From a checkpoint of a small transformer trained on Wikipedia.
Architecture: LayerNorm before each block, rotary positions, untied embeddings, attention and MLP in parallel.
Each number is 128 + 24 x the weight over its row's rms, rounded and kept within 0 to 255. Layers, rows and columns count from 0. The size above them is the row's rms in percent of the matrix's.

# layer 5 attention key, 384x384, rms 0.039, rows 201-213, columns 0-127
size [121 124 108 107 103 103 118 111 131 126 114 117 123]
[[123 119 130 130 119 107 118 116 158 108 133 136  73 164 144 165 120 126  94 102 111 118 184 146 116 136 134  83  91 123 115 118 124 102 135 153 121 193 148 143 175 129 107 125 119 112 102 140 152 101 151 128 137 142 136 121 127 128 130 155  66 155 159 156 145  79 129 142 141 133 129 155 128 143 132  81 115 141 163 119 109 104 122 126 101 110 136 134 121 115 108 115 130 138 119  75 151 138 162 133 134 113 138 129 143 194 120 160 157 131 121 127 130 140 126  88 111  86 140 129 141 138 141 158 112 136 155 137]
 [104 131 148 137  97 139 120 136 137 145 177 112 146 126 132 125 148  79 116 143  83  93 125  85 132 103 111 142 101  93 101 143 145 148  98 123 105  90 177  83 133 173 142 142 151 106 129  99 147 111 126 110 108 114 102 162 117 149 152 126 171 107 139 131 128 119  92 137 156 123 112 116 135  99 157 126 132 135  98 168 103 137 128 109 119 117  92  62 144 114 125 121 149 185 136 178 130 151 127 131 121  97  89 123 149 129  97  86 127  52 125 131 138 139 125 133 129 122 146 132 136 112  92 126 123 114  94  94]
 [127 134 127 131  76 135 124 156 105 125  93 102 132 117 114 126  96 141 143 120 133 154 207 126 113 163 139 145 132 130 126 119  82 139 128 141 116 124  93 133 107 120 120  90 126 166  89 138 104 106 144  95 119 136 121 110 148 113 150 135 115 139 115 139 107 130 107 116 151 140 133 134 124  87 148 195 169 152 147 133 161 114 122 144 139 118 156 149  94 135 167 109  87 114 179 119  94 144 109  91 139  92 142 125  87 153 157  86  82 176  78 163 102 127  80 129  85 115 119 134 119 119 112 162 149  93 132  92]
 [119 127 145 105 152 153 109 106 182 118 145 147 101 132  95 144 180 142 143 192 160 132 125 115 114  88  92 127 134 135 161 136 103 112 126 100  96  99 130 162 117 179  99 161  78 121 127 125 146 127 112 139 120 124 112 174 127 130 137 155 109 137 169 135 110 108 106 150 137 129 142 114  98 119 114 143 152 111 122 120 103  97 120 109 117 128 149 169 178 176  98 114 187 101  78 133 110 129 131 103 140 114 173 168 118  99  97 159  85 120 100 141 147  99 100 134 127 131 126  93 133 120 101 153 102 113 149 132]
 [156 121 122 124 128 148 124 128 136  78 116  92  94 135 119 112 132  85 114 139 120 117 132 131 126 122 116  76 139 166 139 111  93 127 114 129 153 131 103 156  98 141 107 108 108  92 132 122 131 100 112 127 188 164 143  96 122  89 103 117 112 121 105 127 170 101 181 151  97 129  94 113  86 121 169 119 114 133 114 127 123 126 140 146 110 104  97 142 165 115 111 130 104 128 154 140 148 150 145 127 122 170 103  94 145 148 125 122  97 149 112 109 157  98 133 129 191 133 118 138  95 102 169 121 145 115 136 156]
 [ 80 113 129 138 120 141  93 135 142 129 137 136 186 114 107 101 150 147 159 110 150 128 141  86 117 156 110 225 104 153 124 137 115 140 105 106 125  91 125 126  91 106 151 128 153 195 125 141  83 141 152  91 145 154 163 115 116 105 111  86 158 145  89 132  82 118 117 109 131 121 132 144 132 110 117 111 151 135 122 175 146 108 108 126 104 141 117  91 139 146 110 152 120 104 122 131 110 130 116 103 133 118 110 130 180 120  81 109 140 104 140 126 166 118 116 105 121 101 172  83 114 122 151 141 107 116 125 114]
 [121 158 115 123 138 139 134 123 115 139 173 136 144 141 130  97 128 136 109 124 169 131 103 113  75 183 129 101  80 104 158 114 110 127 132 147 114  91 145  81 151 112 114 112  82 158 166 135 131 126  90 105 142 116  91 155 108 125  92 130 142 151 125 106  91 131 139  93 169 141 162 111 102 103 134 159  95 116 167 130 120 101  94 151 134 149 151 170 124 127 152 104 133 137  75 112 130 133 143 138 121 102 138 127 116 134 158  98  88 126 131 113 130 135 124 143 143 116  85 165 115 175  95 124 127 119 128 117]
 [144  85 123 146 166 139 120 128 137 111 105 149 144 146 138 161  77  99 109 107  85 134 161 153 132 114 102  80 143 129 174 145 175 134 150 101 131  91 129  89 156 102 123 127 113 117 136 147 158 144  90  88 169 154 146 154 153 143 104 157 122 152 152 150 143 148 150 119 111 152 116 123 101 106 130 117 135 125 104 121 160 115 116 112 167 125 111 178 125 132 130 140 141 106 190 129 123 107 159 118 112 128  91 131 137 117 110 137 100 122 150 133 116 123 106 107 152 117 125  92 103 125  76 136 131 153 112 173]
 [103 111 132 150 133 131 128 116 110  89 154  98  95 138 123 141 127  94 118 126 174 122 147 155 141 102 136 110 137 141 155 143 127 134 156 140 147 117 195 126 134 130 111 137 151  81 147 116 176 117 141 119 130 147 134 104 135 122 151 132 148  98 140  76 163 139 126 125 182 104 119 123 123 144 149 139 112 106 112 151 133 160  92 147 109  87 151  55 147 123 131 118 111 136 136 145 120 152 131 137 121 115 108 104 119 124 131 155 128 140 139 136  98 149 188 108 165 154 138 120 146 116 126 127  98 158  82 151]
 [124 127 147 123 103 119 161 132 117 139 157 142 106 160 138 130 137 122 134 141 116 140 130 120 134 184 150 159 129  92 136 115 150 150 163 108 179 106 130 108 130 141 132 135  90 153 109 121 143 124 149 113 124 176 122 127  96 130 162 133 160 168  93 150 103 161 142  62 117 151 127 118 128 156  98 109  94 139 117 150 156  91 101 113 129 117 126 137 118 121 195 137 137 118  70 141 179 145 110 124 153 113  94 101 125  64 189  99 143 102 105 163 123 158 145 127 132 133 159 146 131 159 122 161 131 119 153  83]
 [143  79 130 159 182 148 153 139 112 151 116 108 120  94 138 103 121 129 113  74 143 119 146 130 140 131  93  93 147 194 164 119  94 122 146 154  83 111 154 116 116 148 157 126 141 139 134 128 111 149 132 134 167 165 177 105  99 147  96 153 122 124  99 113 135 127 117 111 155 121 139 143 114 160 113 116 115  95 101 126  95 122 104 137 146  93 124  97 117 116 129 137 130 117 109 119  91 110  85 133 162 111  77 121 156  95 130 109 141 125 116 181 135 136 138  93 157 186 137 151 122 140 155 175 131 141 155 116]
 [136 150 153 139 176  98 143 141 137 112 169 102 141 134 149 132 138  94 161 140 136 123 201 143  95 161 113 124 146  99 134 117 152 135 109 142 124 147 148 117 126 109 186 182  97 180 120 128 140 142 145 134 143  92  98  75 104 136 108  88 156 157 171 139  89 152  99 156  97 110 111 100 136 103 116 110 182 136 113  76  90  73 100 132 141 105 130 133 149 139 128  76 106 137  88 128 129 115 136 120 110 131 110 103 122 127 121 132 149 146 133 151 125 110 102 103 130 129 111 129 127 164 120 146 133 120 124 104]
 [151 137 112 152 166 137 107 130 113 148 154 122 109 100 138 139 173 155 125 124 156 113 186 118 127 117 102 110 105 115 156 114 139 112 129  84 127 124 145 139 103  97 175 131  81 133 154 122 130 145 114 128 133 150 117 170 118 149 158 193 163 148 130 107 126 140 125 166 156 163 141 128 155 133 113 103  94 147 118 107 139  92 118 133  97 121  97 149 138 151 130 127 122 111 136 112 128 128 149 176 146 132  75 133 168 156 115 140 121 160  93 142 147 147 145 104 123 151 142 132 136 121 143 116 154  88 138  99]]
# layer 5 attention query, 384x384, rms 0.0407, rows 202-213, columns 0-127
size [ 98  94  90  97 100  98  97  97  90  98  96 104]
[[149 101 162 134 122 104 139 136 134 148 123 127 147 103  98  88 150 137 123 125 118 127  97 111 125 134 112  90 123 106 143 145 122 161 138 110 145 124 114 124  73 156 147 125 129  76 161 139 110  91 130 134 159 156 153 138 126 170 127 188 151 106 132 138 107  86 100 166 150 136  78 121 154 149 122 121 142 131 112 196 125 106 117 128 142 139  78  83 150 144 138  96 140 134 114 157  72 136 124 163 109 170 118 146 109 158 131 153 141  88 125 121 133 107 127 141 148 138  99 128 110  69 112 128 108  99 144 105]
 [ 89 131 115 107 117 115 131 121 159 139 137 111 119  77  90 165 143  76 184 142 142 124 128 180 123 146 153 137 177 159 168 158 132 119 144 129 118 127 120 101 168 122 180 125 139 138 104 135 135 126 150  78 125 134 116 139 126 114 105 133 113 168 143 171 160 120 169 142 127 166 148 125 108 129 138 116 132 163 103 116 172 138 140 140 122 128 143 163  81 126 117 121 107 108 209 111 120 120  79 118 123 100 137 128 162 157 157 100 147  89 115  89 163 168 138 105 118 101 138 155 104 146 136 151 177 101 162 115]
 [155 101 160  83 156 107 107 125 106 122 144 164 124 141 113 140 139 164 134 166 115 140  74 151 116 123 108 121 124 103 140  79 126 124 117 134  94 111 157  98 105  89 122 132 126 166 172 124 136 111  80 171 111 130 116 109 122 128 124 123 122 123 166 156 162 102 109  93 141  96 123 145 133 112 125 160 113 133 132 146 135 104 130 136 152 131 143 124 158 153 136 128 155 124  99 156 145 152 121 131 123 104 110 134 121 127 114 140 107  88 112 152 123 116 112 111 155 131 187 158 183 126 146 172 143 156 158 141]
 [125 101 141 152 120 126 165 118 103  94 134 136 130 130 144 151 125  64 152 114 162 159 155 128 140  96  97  91 115 133 130 135 133  98  97 174 170  98 142 127 145 104 124 133 195 122 115 117 157 133 123  83 119 129 126 119 121  84 125  79 132 147 117 137 148 119 126 135 106  86 105 132 102 103 170 175  94 110 114 108 111 137 118 136 138 112 134 129 139 134 111 112  92 100 132 141 171 120 120 134 127 143 120 123 124 115 115 136 102 123 123  92 133 138 144 168 155  91 192 128 102 122 109  97 161 118 119  67]
 [117 113 152 165 188 135 108 115  89 148 142 152  98 120 165 155 125 124 167 162 121 145 127 136 111 142 121 165 150 140 122 108 120 163 167 144 104 109 121 119 116 162 158 108 121 163 132 155 119 125 137 166 146 134 137 122 123  82  70  95 121  96 138 132 111 115  94 131  95 148 113 135 148 143 122 123 124  88 136 168  89 125 156  87 112 126  99 169 144 149 164  95 136 124  81 135 125 103 131 109 160 115 119  86 122  75 120 136 161 115 156 109 151 136 140 123 116 122 124  89 112 135 126 166 132 120 142 139]
 [155 177 136 102 172 129 116 113 101 122 118 137 130 120 112 149 165 125  99 104 107 100 148 190 114 119 160 128 109 151 166 116 127 114 113 151 186 149 142 104 130  98 163 126 141 115 132 102 125 109 111 126 119 159 119 183 129 100  88 133 112 122 142  80 131 128 101 111 171 125 168 153 157 143 123 122 100 150 128 112 107 128 135 112 155 118 128 159 100 112 152  92 131  83 138 144 151 135 178 128 129  65 157 101 109 100 129 102 151 130 138 135 130 138 135 113 120 110 122 151 139 140  80  80 159 204 136 151]
 [124 171 148 145 129 143  96 138 117 152 109 197 123 115 140 130 116 159 109  48  98 179 118 124 169 125 141 155 129 121 140 133 123 128 110 131 111  91  87 164 123  93 135 131 104 106 127 142 118 147 124 157 129 140 115 104 147 123 113 109 145 136 120 101 108 125 117  82 104 117 122  98 155 136 164 127 141  94 116 133 131 101 138 141  90 145 124 144 133 128 144 147 140  75  90 127 126 143 135  92 142 153 102 136 156 131 115 100 140  82 154 132 141  95 166 163 122 110 128  94 142 103  92 181 115 146 125 143]
 [116 147 119  94 116 101 130 113 106 145 128 114 159 152 115 166 119 154 147 134 168 110 155  99  98 139 171 128 106 140 111 118  85 167 144 166 144 121 180 122 155 118 110 159 137  93 123 113 165  82 127  87 171 122 115 146 112 131 162 156 144  85 122 118 135  90 106  88 168  95 100 130 169 121 119 132 143 158 132 120 103 150 111 160 139 122 108  74 139 121 154 131 118 137  75 157 143 160 123 137 152 113 147 135 131 173 104 148 123  94  81  94 133 123 140 106 139 136 111 158 143 108  96 126  87 140  94 104]
 [123 120 126 112 117 160 122 115 112 157 185 141  77 151 147 134 112 106 137  65 123  99 107 105 136 140 139 144 107 114 111 115  93  96 105 170 155 119 134 115 115  83 108 143  85 138 115 118 146  92 127 107 172 136 138 136 104 128 139 128 142 135 161  96 152 164 147 119 154 113  81 156 163 153  90 108 161 104 138 107 103 109 112 140 129 116 115 109  99 135 114 156 146 163 109 145 162 144 133 113 160 142 137 115 140 106 113 154 112 133  91 161 132 145 136 142 136 170  94 158 115 166 155 107 135 152 148 115]
 [183  92 153 100 129 128 102 149 128 150 155 111 133 122 124 147 148 109  95 136 127 117 158 151 124 160 152 100 135 140 117 126  79 113 171 110 106 159 133  99 124 131 167 135 117 158 146 120 157 102 140 165 123 141 142 146 106 130 155 122 115 127 117 109 151  70 116 131 131 125 150 117 106 130 134 135 133 148 118 143 129  99 133 103 123 111  84 127 118 148 109 137 115 111 122 142 108 115 136 116 164 132 153 113 162 116  94 115 142 145 136 131  91  89 155 144 126 115 111 158 102  97 104 165  95 104 156 153]
 [120  97 166  83 174 104 136 113 105 149 132 150 162 154 123 152 120 189 154 147 124 124 146 109 144 196 131  93 107 114 135 119 141 112 122 125 161 143 168 147 121 141  97 158 152 140 130 159 147 115 105 131 114 146 122 126 130 107 109 184 114 102 126 103 153 119  98 129 159 115 147  89  77  87 141 128 128 151 164 103  74 175 139 119 149 125 140 143 124 120 155 111 105 117 100  89 130  99 119 131 121  88  74 134 112 104 161 152 119 141 135 117 136 151  99 159 107 140 130 135 111 137 136 128 120 107 140 157]
 [145 104 128 140 109 154 133 158  58 161 121 145 102 139 143 169 107 123 142 128 129 147 171 127 110  97 129 141 137 103 149  96 115 141 101 112 143 163 150 114 129  94 132 121 108 128 166 167  94  99 119 137 133 160 112  84  80 179 138 153 148  83 123  89 123 123 134 129 141 132 163 141 135 104 148 114 108 162 117 110 138 142 163 116 162 125 127 151  89 155 121 138 139 116 147 107 127 165 144 125  95 119 124 153 157  86  69 152 116 140  98 111 115  99 100 128 134 110  99 126 121 118 136  96 159 162 170 134]]